config.yaml
n_layer: 13
d_model: 256
n_head: 4
n_kv_head: 1
head_dim: 128
d_mlp: 704
vocab_size: 4096
activation: "swiglu"
norm: "layernorm"
norm_place: "pre"
norm_eps: 1e-06
positions: "rope"
rope_base: 3270.0
rope_fraction: 1.0
qk_norm: false
attn_scale: 0.0884
bias: "none"
tie_embeddings: false
parallel_block: false
init: "normal"
init_std_qkv: 0.0247
init_std_o: 0.0
init_std_up: 0.0247
init_std_down: 0.0
optimizer: "soap_variant"
lr: 0.00462
lr_mult_qkv: 0.5
beta1: 0.95
beta2: 0.95
lr_head: 0.00646
grad_clip: 0.5
warmup_steps: 200
schedule: "wsd"
decay_fraction: 0.925
decay_shape: "linear"
final_lr_fraction: 0.0
batch_tokens: 65536
seq_len: 256
doc_mask: false
train_tokens: 493100000
steps: 7525
dataset: "wikipedia_en"
Each number is 500 + 50 x the weight over its row's rms, rounded and kept within 0 to 999. Layers, rows and columns count from 0. Numbers have three digits each. The size before them is the row's rms in percent of the matrix's.

# q: layer 5 attention query, 512x256, rms 0.0968, rows 102-112,230-239,357-367,485-495, columns 0-255
# k: layer 5 attention key, 128x256, rms 0.0971, rows 101-111, columns 0-255
q357 104:489535538509474428414438310554486571535477506457529459547449472468498517535401433537527528469497528500480481514484463467526483481485528578550518516545544487538481607496505496445520529494389493450483407564505504477571532521473482510434478481401506512527559578548567526557511617462444473535544496550533470475484520491478452456478534439520527516350472464451557432567556482541516591515466453468473466535493582504523569416475504462648481499460535453416570523530522477537549478555475569485392505476548486405479508502569508477417425546496525445526489607499498504516587479489486481478498486551436493644462549450499513547509531490369449460575543517524369426630435494502481549528447576498532428537443500419535519547497527523541551487533418450477578547532449450557534498554566523
q485 102:568545545497430487499525479506509460466442428447448455566452510488459515463495507503494525497588501494542575446558469567473462494531458568584655535476511520452567499519510444536477574564524473448468528567502558544566513540497570423514553471365488489388503486404490509554475445547519522402516528530454460598480584541548569430473484420460459494522559457562388489511490515445556506456449445570526546490616498460528535566476502574502510488434524521415570482470586444426459521487575568471456456643580536451573399463500502510533459584557388406495505535451446572417479547430595509504411469463478508510506614556510552558531402461540442504540506502495572517481475466570498558538444514486471524461424478503423499559433476541445506496509467519522514536435547453524525473505442492
k101 111:516517504483467489460462520469456510525485501531522484523446571473530435398539497585446529515461510581481449480522514526495571491492533453463521564473474402428569413402555550538603429530451551551395538532487497519493402497540503503498481531521500491452533571491446470512496472421556404514554459532487491470359563562497473448532569453588476556444419493550537503469399502552443524498508583488499512513476564493455520435516540545479543522504362499491370491486558508541480493466455521508512495546519473440514553515585532443495555396559581485441487389542534482481557523464449588473494516561352502533442526440454525510452522507459485477448450543463492509466515512448500603596459542531563498424429439603528453497486498454483436366580569568397514497589494591524463424558441486
q102 110:478543573486465443491522535563463557519577545395502438534487431439574548523515554526526408494549525544491581576566468531494458612543451517573384443521417591505523469461414460458473414515435481609522495573510510560501526446526403542390486509435524520417466408494515509421548583563503438473519407454516482494504555581566397487566490460524493395405548561514460493480511469438482445497454491514539534468523564499389549387460492564507478493597461467490511461533499577512540524511416605482556457581507549499543483494499524428403516479490530521538415519535438490468551455465466562510441510514479486633467456484500568444552539497480536493462469441461494526564628463463508519507494499552460482475481436448436462495512545526574475446513588510489515445470471411492440433540550477
q230 108:454457533462473513528425567561573458566480480541537463450442480584489491456511551523389434494491533577458522505484479401508493528502489495524527473497583546490443516436554566513482475475420469504556479446527518452444480495530454520497525435433457482553493672488514561497513586530568442570421436464506410572480454513502444556514425589564487473531485463505420437440496422398498570439567468542456471551522489471570522406555558490573536462489573522480564545478545601493529416482507550580446446558432479551507512491377523564452487459435570578519446516375547449455504497453459528465553523458395584532588597566439522512499461483480539525530592470464503534544481410545471449555474448504405467520439437536554443504545511513560493556552564474533479490562463601503537444511541514
q358 095:449571447468493458474514416561569503519517427491585533403489524568475532461391537518448484479516400513545503626460425480542428476484488558576556453517563494515587477512528548539460549506530568466628520463596392470448443534501422497457533521466479449557484517449465522524505581580432514517458504430527490561543461564414439503553507527465407568449429549480448471524421520524454433470551503494499478549577514541495468488490497534521602572516519452459460444500488434500438430678547470499481520487466498513566508510506563460522511398454468515464494460477444565534457558396412531548487541449441471466566508553521569470450503433389517503522413532491464498541460525557440497511555427524459579447514537493556496540401413507535494425582452434413496450525429539568472454460484499
q486 100:425453622509475515482559467497374504471457529580419500585479468502567500460380603502466509510484604489512447508479530465469438544340517496618432440433513461492500497436454527424486512542544458547547486528467485442492464553637571483465508499445486490488481482480512560483526432465496453439492578398421463486538512433504536448532504480528464453493502503525552608573466423494539593492505440516485453427517455527498460571566550545418495455473429541484478554543590569498498560549496515565425485517465422516401476442564511529576477558430564469497618534577469497544508589507511552504473491538425473482506474486552480547543497459415378468551574536511526404527532456498551512495492434533513508541559425477416498445487484508572493522531541493563453512476496443581452509605583490
k102 107:497567580511495432550515492484491584437520469496570588565531576515539513489425532493473530564478445483601460583515570426501478476443522526559531535545501354518547537487441484512412544447500621514429557527505554440416467494628420496554586522510564540508512659508537536472585530535566506570499450440576500451486504549450482426481549533522507479420557407519542509465501492480521534527533505409461419430462514451471418572543553392476548462536549487520483526495470494465505546559463484442551472451376614478564497456567486497498608474421472471507475518600421395453494516510454495442494553536560524595579479559485544561488485498488489499458540451527481542506528488449479579476543447485517497509542548512481579531419438532448461548436535487559397523495480488473573485546433477
q103 115:513497514584353456459535514396421496553459493535539445492482473573578400489508472563490527591519573531538517431406481531494482445473503448449510594606423478499473570445472459556552547558512428480527515415500522494575517571482478487531580563472502460541586459582413612471437546503510507519518405425558493421492517553445537468453509579439571566537485479514469476520561471517471507498500381523487559504503479450524493498547465482516453569563488474515423567417520542460566518436548541439497463481520507552536455462506369509558468523505434587460515435530555407527512486544407540441450567446488607464450557435483441500472499520549544481441529514458455514519454485456488526506533450430470459542512686508512431600520514459522564499513521476432566467493537615491507549489523506
q231 096:541525380623535434520508524565484451505452536642569443585459466525501453517531516534512504488490538579561553516506459572551511539500541430427421507507535515621450453480391580546541557439539511472550470425476521519481420515521518482509488447597491500482516482503482498550407504521563485475492615490554532555408484501544449440511531500492499489582478406434501493506526513555524481528597478571474531496538490451479449491428605512541495464477552492568511495466539385572548465509468607555561466505505472475522480376489462553540532470480506547522547491436465481523427508562456463443559448557401507555463513398484570454485380541544534439440496449517457552453435553540538513565566418447432551606440570434537499547468466508491460451479499451458422504555444543446446487452609455
q359 096:479504397462536462486505481484563443496532555486499488521495457584446507450490515391445389556521511538491445494619526565542474483500433493488537625466476484490515534430447470541508575500493563398622502492412533464500515504464574496507524612522524507442513488533422603572482521434500466512447409593487455447478495550593453480444453504573576442511537527386380521544449499474476469468517520529537479490408561549473483452572445478587568588482484388483485464449465522349513384535547402438545503522464503537497539468486418524503473527510508491613527505531521508488540571520565347514495526504562503459531486573496503543449503496431461532432489542472515474554436564505517449512414505510572528440525522474497574516480446466485451501537491609422415538554458526455510540478471454
q487 101:591503556439414452494523481470515553516562526476530438511583504553522439514539530588510595476452435537488476455515445450467424495551571527504480532450508508471511483426566502512422502507468452570426414561454422429443540490456552575465546596557539533470475637463480510560470449606453513564446523475587413480495442480514460510486471517515481521424427482520497597525525520554518423502602512562503509518501483474532554535580565620512515458471493495558551472555583552500566604567498492495543488553506481547480536494494541522549564444577461502540476543588596380511533544466389563508509478552390483542582408545556597461488460491518522584500507437563500479509565484426441437489535407453438558526387595515450506513556440518542516545511431496506514522475523550470471488466400511
k103 105:524520513511534474383493449446444524435479560473437468585512479582411404566522578435445532521448529475426614503538502432430426570529433425586527571578505508525501571442523536466475554437564429593469434554512432536461505430452479514459460597498596497535488525443464571457509519551510511488519399452497509566557480472544495458514353495591457538481522492520485493495514564461417462586587525580462459540582499491510471507505483445505474456501467495496497382490526482474492468546430587518537541490543405524467462553475563569521495407521447542490484494432480426503500528497432425508580477501463520456422488485515474411525488537502503518571463490381450527393586486543579577477547438468503465488524437441548523526466512506500558472461527544547403474538424505455391471441574542
q104 115:480521516495520431494461572435585568485539532474454494491430458511547546567527488513492428578509457547501469470469535400486518538483422528542502537486501496455528513537548449443525522515454453405486554565488501512492539560516590472539501550433477529565526568438473437486425542465488583514608438525406442413600504526514502523528467553424516427529524558485510617475416505495590504440469538491495503551524652510477567563487616411475452527521533535550488510559483514517511491456519506510539511487443465581441531474549577500503480525421619503421532498450489527552483575464501527460509517566500570386505466444500602590491474441517489505390403481512460435495483429466379468436464492498480546542509465401437614537403488461507578592526441585398470508445542521567556492504496428
q232 099:493430491548480419416465521459598428425503520491538558468435516479427542476416532487497470540498511397504524445448510479519525477484531547533481404534449607600400494521565429461544470378445494417460580546564531466573540553548566605433478427498583485496501569469472407490564484459524458462599582445472483498543498539632468401567479597502396481439514483492597508438438496554492529481487467471449483620528476484509464526576493466488424476462490553546516483466476523514541488413491462432493423527441502499540484515435551564540499466440553435439548490460504522556487510574460572602522510502531448433393495540492533508551500423529504459543546484526441412481546464414552545515504517476518488558416398410474506523509535474572460537483430527472540500431528570513444423516500503
q360 097:430521439473423442460436460548470442541625502536459470560451500441467524488519553517460410543499476487542640549469504432482437562478528496473490449448466503406561450465479487557479517399534545422493557586534526456583425536560509435568534448501429519478511506453515411575621456502459533510527589481485448464516522447519550502523488449542490518536496503554486526443543393483456457452463567500481464494543464442472458526536583477471489508497463507567498440577574520518563466446561533427377477461498449381439492414342553407400463459483457497468496461485540509452507554571552401503442468453444471433502423534435477457454506491536545491510554512449449514559463470547505593513521456440516429539440476522457516543574480438627532549460530482494472509524514515470409382532448512
q488 097:502489541487518506490475577541485606506601486494521537459551572517572466491467453448471560492582536533520473415575607439393553476528483498534569528446501507522473571458491482549485561407455509386527460477573504439488579509526438506516441442503450545434452507502524523539538477540528438584486459567560512521443413486547481548537425546507634540464474504559509537555533439508420518552467483376536443451488619538404588497557470453507515545521509483472424517510544499438487453517642495523452493559419540581574588512439593433504545473487517516392451407512520470543547578501468391568470500470503411467536474533442521560467419474557513493449497478486502474540578447476560408569449497481448557527515533504547431579525536502396519512409497506521469550489459452461452496444561512
k104 111:543451505516421570535531540426537393527523471467522513542480547382516470540462453536592501544479517406488534533475510467500552504359469516515513498464470590461486430457552464484531514481430541547514467526482561533515459466387504395531491457529466522511532514520543502546580435554494526446501547531459430557538436508654473486538477541500521492522583537551465440448376535496480496510543519558419566450485426458473524568473499444515494575600519422431484441499411507495530474423510399397564497505530508520472526511435415457457497528488610578484607385479447478555509467441505520607424547511536483539457447459534523535525478460478511527482538423471521454570568491547536576548446522554509466458526581550535627561526374565563443452481484523466438519461546463495478439577529457
q105 115:448511398517467552480468581515515542506552402555542424409582598468469552537496550465482413553488487479499448456553473497522499487602591547427497517491455477558507425553522496453541511492508461407519501468477474555420517570567524511467531542508496505419506499548469457571466596421540447447460523481579520488563410593542485497443475415484491423474494509492563508445495489481477479466514471627537452488469478531579377543488538483537397498472512473459549502502541377636498514402473411455455515497492536515546511434535422523435451475558604522490482413410551427455504538534544514474539412464498485578513512466467541506569522471555407522461446469622467523473518599520518520586554577591613466515482542483454511569455522457496514519515560496497410459492528571537597512482477469
q233 106:543405409559465563483505573433492475520526458547529480488539503417524528415457540582391489504483548459545543419396431468502484516536520498486466459512495470488510500522464435450479524475533518461513508429501522552486449536431409591489406637510540531543558544448400490457452523456549454479561442520395477461575575540471472443565461553576491475475487435484515464493498562522538456542555521503410378422478518523546516552535449509545584532583480529556505505480496391500563453496435572480537457498579502511558464472541564519514518557503528548466498514450487499444426377479649595490453515516446486489486537562506569465461528500567498503469453516571503519496514552441448491446639546543517489532446430545517419509503545428463528514589596455421534497579426553387498501515579442
q361 098:578486487536531532500547535519456540492442449475535558523543511400481471488552558518522580523595453483545482477547554552428517550413545526503547515523440437464511529506463550472546498690477501442541485439492396501518526533553436449467482542382480520459439470495431620501483502448535449524475476484539602448554510560457492422502505420536513553507504454477584495461434430430586434474486471457453467492452496514457486568508509502428534462505585597449554561483474470445426457466448449489485574552537531506443532529447480398430455449649467454402467521426503466530442506452470453535526610443513566488559489502537506477521429535508483507463508477500439462507471543567471536488393476507533454352541538355489439517511495443462519452555399495489508553500494420482591431505424479
q489 101:565499442521491483605475518459488453571485412449450562489425442577430489482581527497410511517551366500533563575445549476571515466443595400435486445575496445491504541590473488462421530516513504617483503541507505486474510577582416444569502567495515385496595486599542613532456584464586450461534518508523437610456527560509523497476485471452459468481511498458544443572516590475338478479456518533510479608442446457434461485523475421388541463465452441450542513486415481530552494510514488483485505436521537483512507502552488474517491515571469528587534496497449462475565505638513571496577492530471456538459475463565571556530452507480612474506538450469487518568510593543487392493552482492442477542488503570493456510523501538527503527529435531539466534530491484461421485543533446
k105 108:504530549477395407530496540468518512517485496524485425443422624492474505531613516516465509418394465519533468571486449433475420506536610553533435543481533495511491518511514482463481472540512541524486514358495470585439518433368521508467497603473573588476466427491491505490420463439537455430462609531513478463558503557534493454468491518639586472492545563444531534488510493454613522410412527541560410446446390475533509574514495477430523462467473524473538551481460590508412418432439564479491571510606595500499477546534484574518516581472595465502488616450484537528473453450516499488428493498445504517518524513505551493529494449532489530485589436497517555572483526459496489514491518526517422454466421486543537512478504496555462525506522543499440439591588439412512468495479599
q106 121:538511559500456463490442483569390442561513520485550437345556508582490502480497534514509501484490424578579587446513446609553489543585456531481422444468504474457521466507448543464577557448505552508448447434486495545467541494556448500489466487380545461389504570511424508403370598467507498484453510541376524469503537464513478515625389517505527436512383487460481515493489450505535430528554481454551487498536403455500527508402490525584538495535552535486494552535413535515537642561541513452476473502440584517435472429527393456517505515504477497535488480546554510494541461526516483455508546465491488440448521449574572524508458436575534426444457481505501555484457524417562475523463516467556446518581497508455526437591453612515491482595541507526473421499476554528465527560502442
q234 102:512523498557439559463527613516443523439476489536567501454565454467438489483554652616568536462535585500461472442500544586429517564485478527549501431553506468470487496503473514512522520495460417606395496418508390526515477424429481512461425430563443523462541529514466467487509617513475420481591540494458505510469571465521465489544433569470472585549574500581593502510440507498508544575495571466517573427505488529483551442538506500537485509443571451605517560524495449537600675453567474448480479587487543510488520494480493517561500512506449536525494468586498602551588598555468485533477527405533526459490514492483552437554472460554449516562577548553411564539558511470537495415541492527504463487532517547494532468527468538560587573559531509498545483529413486544442554509534442
q362 092:528464502491429507602556480538466596542440482455400581435490422520558526547460498555413480532487528531459463548539526541552478502543484533523476599551463524531474607514396495446545508557497520397590505499463526512518393494529567477421504480496578512536536562517424519439601494402551417458551496502470572487526584465512518467490521524529462494483461476593482509467548444509529530414464590394446426496477437505462574557441459522607504532477431423522520546524534539525559404546600379509570464506521594592439538491562475454448458516569585520502636508500511486526549498455475551504534480459510494434494588510409527532416513514441475550466547452405556512514487508477525482471524441486562578450599532511477526525442547527443494542605488557428538530442553506469511535425507501
q490 107:490423533577521460479527494492435431470412493492478513522387485449563540455571528510451488527524563505501516482545561472490446469501543512518518487552501462539471516521463481509420420574483481499520511387540463527396462358499692491558501523465492510576541396518486521453540536394406521455551481487509509519540438547585475517474469462465453502501567475469432551549463580423514500464494380450537433514515458512449455497488457436628365563491444512565487502479451406523511454454459501461519444505499460427422546445469495520481508510534462513616509473549433526486420356533455464508534416496472521489512504523460483398469484528623471428464480439512438493599499448525492531533489493468527478555554392459532432492522517545462511452570434494482504487497476592590485470572522398
k106 106:428454556592455415520510533488450563492500458451622492510456564530496459513520541492460490523475511451484455440535429515485483469504488457556480601500592518454512528416540443425471533485545507543454466515528492501555460493480529528464590541483539454556509432549466455585579496507554463450490490575491627450416487484415573445522521515510525454528475396511471349509472458489503618453425463556479476469439488462524622530548520554448460550436525484520458526552527469513509503649470503536461525501499508588488485515543468467448499512572587539544430471559458460639568475481499491597553419472433539554511482508529542350480491572493450534495616525467520500604532494427441536475563508491459575578428498473542488476425517496469480470503429469539584450440453548422443534533591543
q107 108:518486591553533538472489457530471475595502545511499483533519561435499443494428582518535510484551486465516434550515561536475422532491405549532477536414386480566415522414465481505476475576524452495431551508514481508524532503465593554501481523552545516473559504577410400587486406530443442479473475525434503465511426552523523507397566444508517524487439496477518563503441502546504433510400505511542449488530429457521541486527456529450461400407465591519514490525419502408567380488457465519523430502599532501547452577566544396509525427563501582471456553391556494541518538565461488545532426550439445469520582492521350523466487473477567477455550492509443515548523500446519488509424649492487500583551507514526474502514545537521527459541545419477422582517481603405469457516487457
q235 101:443432507475492561513460476429526648483525497556460486532546523466660457475431493538568459540432577560519585580504423584547460504471449491446533466534511448557377483430496427522572452515547495517516484483542514568509488505476491506465561484553408487511559492450570489496480442426403438528566490429505528497503428581443572487480531462511490525583578509550442612503529489460508452533500453504474536555443507510609573535442590503478539378489450499517522532545401598485475537535499567520533472464526541462466488478573468495402590406546507503540623553474528560496387483539498422469498536525531535455438493540539560519555490425516504513589535463486468538435442522518458526444484498451512436496429470575421551469493404395510510407534592529565513537457485486490484502468561503
q363 097:430482536401471439574460454544494498542485434475477456585533479552471490444514516475509464542477525441572457474478567452465432506482614529529462448498505521505506494536466511587498459475480418525432400428509679470497521449482553450453580567475465498515595540403442529529563511524504490525474569491566403566490515495444590494464494523483528550514515487622470579457473528531399494432459544438456547482485514531521521519655510513507434488451465533538545629561639583491458412565458465425449491553546542529507518504581535468478495480471477429464458410500468452426372465492441541553479466498560444478504540410542437535400478504502512497544538603481574469438539455458506540510562511530505573427554415511401468494537575530534518522514524474539519478527430482531510449512446521
q491 096:499582456338478589448519417429543562558534526478461501455487544544472580503486522440493539547482522512484448547397515483489488505452523512435535538484516467547421523626542528504457540554458527520431466546530501572464486376472500487456440498436479562446496485491490443501472472522445406508425491355498371495496505502453505504457511516553400536504511537439462529512539427371509475573558422434520512513496485472514426453465543491527415564476521573504574442423543524488596517502562463497429502455449531471558513512485442479416465487501524516531505400507645480526495466555491427510476460458502507537535522520452531496504491555574498529478459373495489515560527540535489471485590480371506523475615524459454512585518393449542460402552534417563511529613482568497538418477468508
k107 103:471418492433454543506473576464457480516538502508508514486548435456539522448544581424478400544489541564528458504532492540578446574455473505533591458492514477574483478571587488512551507485370489526462498525527480514505493467477425579503497443505507476547569352474502525515450566578493414559516507496455465509498522504534452388578621561486551531439509483435433494575484515518500529461510620509543513494480449564473522553619497475456538448489541485511513466539578502545518437584432424637606548422493431514495552561376503558502472576570517600573469459482558508471434457478476551504433515428509495438475584503492479484548521552549550502577532524471549466573452494500410639481464504526484528533500487526486559526585562448421516420423513426541453421552496453457510532465493556
q108 123:407491551557431467560460539554552558415556587529496555502594517484477452530453486567455460488472388538538535461459493429544439482517492502466548560563466531524535388567460463505477541515526485473524440554490507486433481555535593529496537524498415429516516444521540554487517509438469516493476497639526508520518521445553555452551542617447451595454470449458529533512506592475430555560504451459461512468560465480563516472594527446370561458476580525536505472437506567486599534485458498459426420571505427476490448455599590533450479487578606535439555481572532472481533475479565426537532402445524500501551523422516498504544559595422475580463475481511446472465502524500566417428461442587490529420488555517497510325516458465475488519549535494562503494561535489491552536434510458
q236 097:480451489495438543441553410545521474466564601497509536520485492530506504610466435438461427487471494484460493509540524506490437482495465478422524541465488638534545475581499441580423507522555542479474485518496533406513504550507543435537501518491499467447492521515637516496482525565520428524524519528510440495476534543617447539493538460444455409508507533471517483540437532579406393377532480449443553549536496431513424419455515401474517464520438549453425479471551515499491465571489404484458567554573444527488435544548476460466446527505445618486437531442524552537579584439549493512543469520559506508491543454423493497544504428485496583510532555472594539461472487449530397463438468446517388483509393477417536492631490535546385464521485520552451445534499492424473546368520549
q364 095:469566537519530499482438540573456485535538558453523425525498451523521453512459493526539509439484427447560509534502486426505494463438467454458433519514460521485505510493506497539506528504462446488509521534486477467486444453465543484356430532517566489475606515505475372556494467488571490540519473573622468540477499507494533494453475481513441394575529593453575560542498505540468572527437462471438591521509476495539468468436477477561530470380555557467564573450535480544492457576391481453435540573452544495442549498423553469458473576550542587516492579444511427459454397521562468440558534501484518480559539372540448501465455512526528627497408559475527483506381456416531534521508503551526464451555468460509484444425595556429505382410549491468530497531633590457415521426520482
q492 108:446403469568374486509452593513479529446507469455552449505504518545588488489585614413504547496450474568555546578490560498492446488616567590441517437423459519459412602548567537427454481516531520445420607545541559564483516566500474568561442522492481513502461424460546481484494531582417513531378542446502487470531490568514523526528488449529525436650557506478544464640435493476465520498476491565454482594558490602528508559516476518515545501588411524415425494462434525429593447514454438548470539453439423392485517497370468551538441446504530530517421483503511472509529440553531514439488461537508439523572506483453554440539541514543498559446558457544532519501554526507504510484521406519512466499498423516486553415503468458429466512487471467498518473489508481530465525508486444
k108 111:524466510603607498403481530639468451433569503554484454528501484488452500489441503568528475492557518446492480484441481563395438542475457496469561481507440489654559459363435485544441448488572535436543482554533516513511519465446494539495527526423506534469480478450566504568461611503606413478438518567502488433410544497618486458445485496459548519534486517432505523616413503455606546506482482524514584549524457497465532426519513405499461500561432559489506436540510619552503482469532453593571458562501504467514451504470538517542454557429482511462546471490569442560480493469452445510487478517431475566522476443460460477453596411483565443433579546546456569524448518502455515509428645463523582479573500423458453548536526550511523505486523588566498520535506518497504477450527478
q109 119:501454504536514462406479492542457567494514540458498513504491423486527568451559447512439501461507524431503558488423542576510561505489531471491514536512491506536505511471512468548531484473513497573495414543535484472608421462489480482520583548495499506433563403474495485565483584581489435508507419472408429496503485424463541494459513549561438483425473528443603450554455501525455541487430554509527555457529516523507485506593565498512481485425578706409530524521553470544516474571549544499496535456494509521487539552431516469538522513430440480506539532587538487570422545504443490442529537546390426520505455490605504455554538450464492473588548527498517528536637423594516479525539468425483364591377486383502476473436456496487422419551504412492524387455510410465455486540525549
q237 106:477498490460521499572508416529564456522452460432429540534424416474511578496499604574444490486561526471498492517506618575547530476493490540455529456462550451436528416516457425537525466416556522472495479504536501449525461438504423519484470506468577409441543430531454400520587509503536513543562522388441430499524470478553553495481522493556482520527485502477574449430590477395522487487536618547494580569555483474528521556498508555493412512428508603499395473475476473525438570420561524534517520532484540454506422475507549497553553558503478487547479528455541476493472508537498561527334459519494509480547480478459487618552444606459523514482452464580403478618487445481473550542418467467564550462354411520474458477470522567505541541566557456484493492485551471583558603507487557
q365 107:529540366493478473561497535391488461532511556426507496486478445593551610551498457540443419459516495505482509577515645509514522493467517495519533452412428584520540491471485550568534440535520469494573528560512516464427426474525423530531395502530522588461409563479493433506491356441600516564542482523533424446503552461604583536478452501450452457585508413544587512567498484505496501520563486604413458520554491464499525396497517514494505488477526518535455467503527508547523520523504375425479476416451482459441443636536527557480552512511498481610499511562552438486629532601524558434516519561521494610445535504504517599507458552545555541499480535398499529523574505456476501441478410514518519530528511470473436468491510546526499458537470491505456437496535522512531472497405515
q493 100:566568408453512602501506545559432565570435439452543530544539523443428485469489507503402443604466413531475550508461618532444508455485437548546459573489495499488405416544485554511523471487507525506543545547571455552452460596572479522417507460492566448528453457479574451399549539451585452484416529493522410546437496582451548498498547523469540493535450476492573504549513508476449452374422667483508529472531543414572450526460515596489406510522458600459544571561484528466416552405499452432565462582546586542528539501450459583526461467518470490462540374480534519470561510566546539505414428528502535456488501531488497473479445482584530529527500498471504503501523470516516475483501536455484567492518519458542538545519496457423519521508602509534483541459516510404486386522463495
k109 110:566480557464515383570589447415543489483550530355460455473402488437499539576486439485527480525491476504474478467532563468583544487511600458587397414431462410459516505461568453613496455510399481454472505539482461454449467474548497459448465451581527507529494452511437564568437486464498548488501516433468420458457463565566585544473590488503386457569572476496450512521493486497515518480545505522463578506517525549528579461537503525468530482332569519467516472530531522455514483610546438465476473455461486446538471460556493471496516480484444479560508487489617438513488537464473383609393480453540515521493565488450471558578500523593417427589467560512508451507541429613455483491512619504490465509487537483527517522468485490553500549478577568455457460469468503498460452553523450
q110 113:468517495514464476426460519518440481490516504445497442487538512556571441513425506415524544479540575553401538484539530454511422564481522582501484477601528414453534483523457551409538547408555551616510456559535535575586542464477530512536438533487439471564406545518465519529390457429499459550562429498614527557455518480519524553452527483441487447466467544497508455475554536514579518502393494573466527500419523400536543479495472516567486568504508574503483500587494455473559506467545494469438496480579547569407425519573508491514449422478435552518483540471491492565440532601496556562438448532440489482554487421473552489486440553483393483487537518517454554547422408499483562446536469501521526537489479565478536406488487476472472513432523572572623601477531465604388565568420568
q238 098:386501453502418420387480489479442473456540453468433483504558540562460450435579488441459522597491460565511506486502573482489500544471463476386441568416518421461542508603530525479476495488488596475469538552515455486568511445553416540511479448528575509485412530497470474496521403400545522563555463558521508419422578535449553469495526555462565441473512524476501497495436429446566508551467457532492508520548564573435521487483436559579558562447520549461475586519511521513578514564405528524486458509531491422455558508469430456404484467479594510534536473469507503486551575644504564616472605590471490481497453479506501537471527488533562396544438416493565511486556462481464486485432541526516443479537461570383535483481556515522456495469508521519575389508548450493510445390444535
q366 090:510442540422507502477550544526492460531530456501511512484502499534527447479572539439484541447519457461503447452530447541549490423590532488480440584513442484524439506502524505510486433549401522421545422524552508460488510411520567503413478589566464468581577444487470501569575513515528483505565533480555477520525553549523623430548515531443508446527550524473556533518497491415516542486492535598453535386541556625458489447517535489577535523517458520646500401541455436453600483617452464404452503505530525506517553530553547523519376489427499498505440526481409473582442444476464607407505495514550557512495531510570501529404535430477458444580509514428566397568474570526525499483471422546417519568480506482593515637502512421507469479425447507593519493529439533508494510471485508
q494 102:521485399573546501461542539558503506484511560567511554427538438543410524478531531528457433473522564539566505547549482521529486561394542503467458574571468518508525557541608525499455471427484476532466533523489510534526517438481555468493650483547453484414444465468414531440528591601534525501521434455430524489528547604542533490450510453485511458508592528417561526479507545577526553441427480539415456483394577509496431532614506536471459504558536452534421493549523607399398504463507513478436503496555518459554431638564456460421491456440511457523411560471503477467478512435591514498539536562434515522526473537486527562439417512494567520476486522478473543499483546421445523543498401571490496488589473502525441466500553524519521350508501501407474404543541429492527528550453520
k110 109:522539480489463479462500469456522430561466429482434466557528522497502404403487485477483548471444461537566460510553523491431526524496510486505545595553543540502520458504491529603559504576423468472489522461531548526554500552622530575403488464473520455571588502481576495519554534398522563479502520471426555509559458519478503479378460569522455576508456418416544540461519448463551465483468485424470480447525435498598418358484441533548408534476464507481528491569504536417477492540482510531530420462494453600396505522485465481633449522403423438424583437529414487490602451489549463419527483478518472463532536556367553527540532511441541459459500451514475466521562567493523522526452553458526507489417467447539514481481557510513447429491562494520538494464399555575616528570563456
q111 116:494450542487487503515466376527515483533470478470487393519439513432534402533511458488524502454510474536446500497433518483513511516441534587469509475550467547514595502428522588459494418419488460486594465494471502502431523546520527499497588510434451454465520468491533523453466544540480440541469544564530538472614467471446514397523558436503551418488406561482410611533510414448342509447597470530512516515511536544434495518483537502434447468531447465497497519490559507534460486500467505494510419435494539530484505439575471461520595422501433563515488477515395471452591537528540406458455500568521499504431555561424543531565532399468537556518517494496588524535435493460518561404565481451499403467592540485476558523533571400446505482528515534434315481518539434444570496490425429
q239 101:389471559446520573452480442482557494474464529499465523565511508515434516510501489603441485441568452516425542482503445516461431393402577554541445450456557538459555434488518613529491442478561526515435514597535417475546490465526608513525475505455425373423519562553579473513511498579520480440540482498496454471521612510570520495435497412424578465589455488553494511474418422473536479609449485503532538526486514492436525418461428514486461451545516505436523480516544553478492520473460543504408478521562492476538522556478421502469487578419479530481443498522547485464508438449410539399462515506530489431438526538465438489540528476592580491509507533511533437545437522378559508509483371443541433506582438422509524574447510405478456493525472533476416574488580504473485507385507473
q367 096:479469532457419510603554492523459450457469492500491460508548477552493501484487433493438505473495526473426480385489515559588460448537593540394497484524470448507451572520550476439467519428455436396549378463564531424474519514425640513498553469508570507497455481444538512443470542468584495535514429495511596551521533542593511487487537520563577493566422553532417512478570485451500524515597500548524529438498519463521519470407539534465430497498502502541545496468497475407487465572485585495486395516499568503531537502575415516512474625461457505517473466487459390524470554564487475585514424413550451509480589477457521593539473530441494459510470497433490502507527521361471554558422439486469460432535543486524517467557547602484402528547508538506529441511530509468653463402438449
q495 098:452528493482593536501495523489480515608522447497506492495461442534542534490493454571442432472508462410565480473545526452573417554500381457581528443517520474551543564507543470447537436396529470574494619608476423507498480469479530486501530526503554471515516478431450489535484444554487457477557476425620499513562480506535497391427495330457494558381542415510511466460487509412467466498426559469523456528516566539514424524478511547434414422442502533500478459497450505438461475452433502470495479444469496492548537396560454476523429447514558459562453453464496490506503512503518414511532624518449472481580520549573488445545566565520547483506359483492549438597445544490430563471513566492432433396504517456507501409526522476403545547522511574481374531505514489454464501535486522
k111 106:494592530565532486462494477466458387516417530484440429442533589546539462399495527501531563520482512526451489501493411573547519401501509517565542609470493490481562463539472501505461644480531429468487586484475500453511423554415495472525496470530553454488514553458545465491514503531554585434506485553441570558484477512588574510479552454488582465539506492563459555520465433497529565511583519447557510543423499443538551557501488449505485527466480548546490515457561495430402462590562544527538457544594501393495562519523451533560517427486560447486549558472554552448493462452423457503512513560598450443521490557585509505508542575422513512512450585607482575481452505431538458494453488619446580535506502503506552477581516459517397383512460583501523415417558475444499530490451619
q112 110:553576494562434491489514478438590486524570441407524510494538521501433505520476540514476575410514526510628498488388469515503500467491534482467445483491478544464500492496544542544588457468359486439522464573474479531471536471515361535581457374512371492477515451476480520554453456546508533495525511511451483466459486476591459570434477530459508464508573448511492483545439508511488574547502440449498468555497513357552480463448641438533519426472491505415555513436442537536558522574514451439469517443526434493481549527473591493471505421554493477415510486504476545468471546533407474463487492542534447565558561553529538523487434566399568499462515453482403474558477518534510479531505575434532613468558502502379600491530500514535500403447509465431456429544427523413584465488423463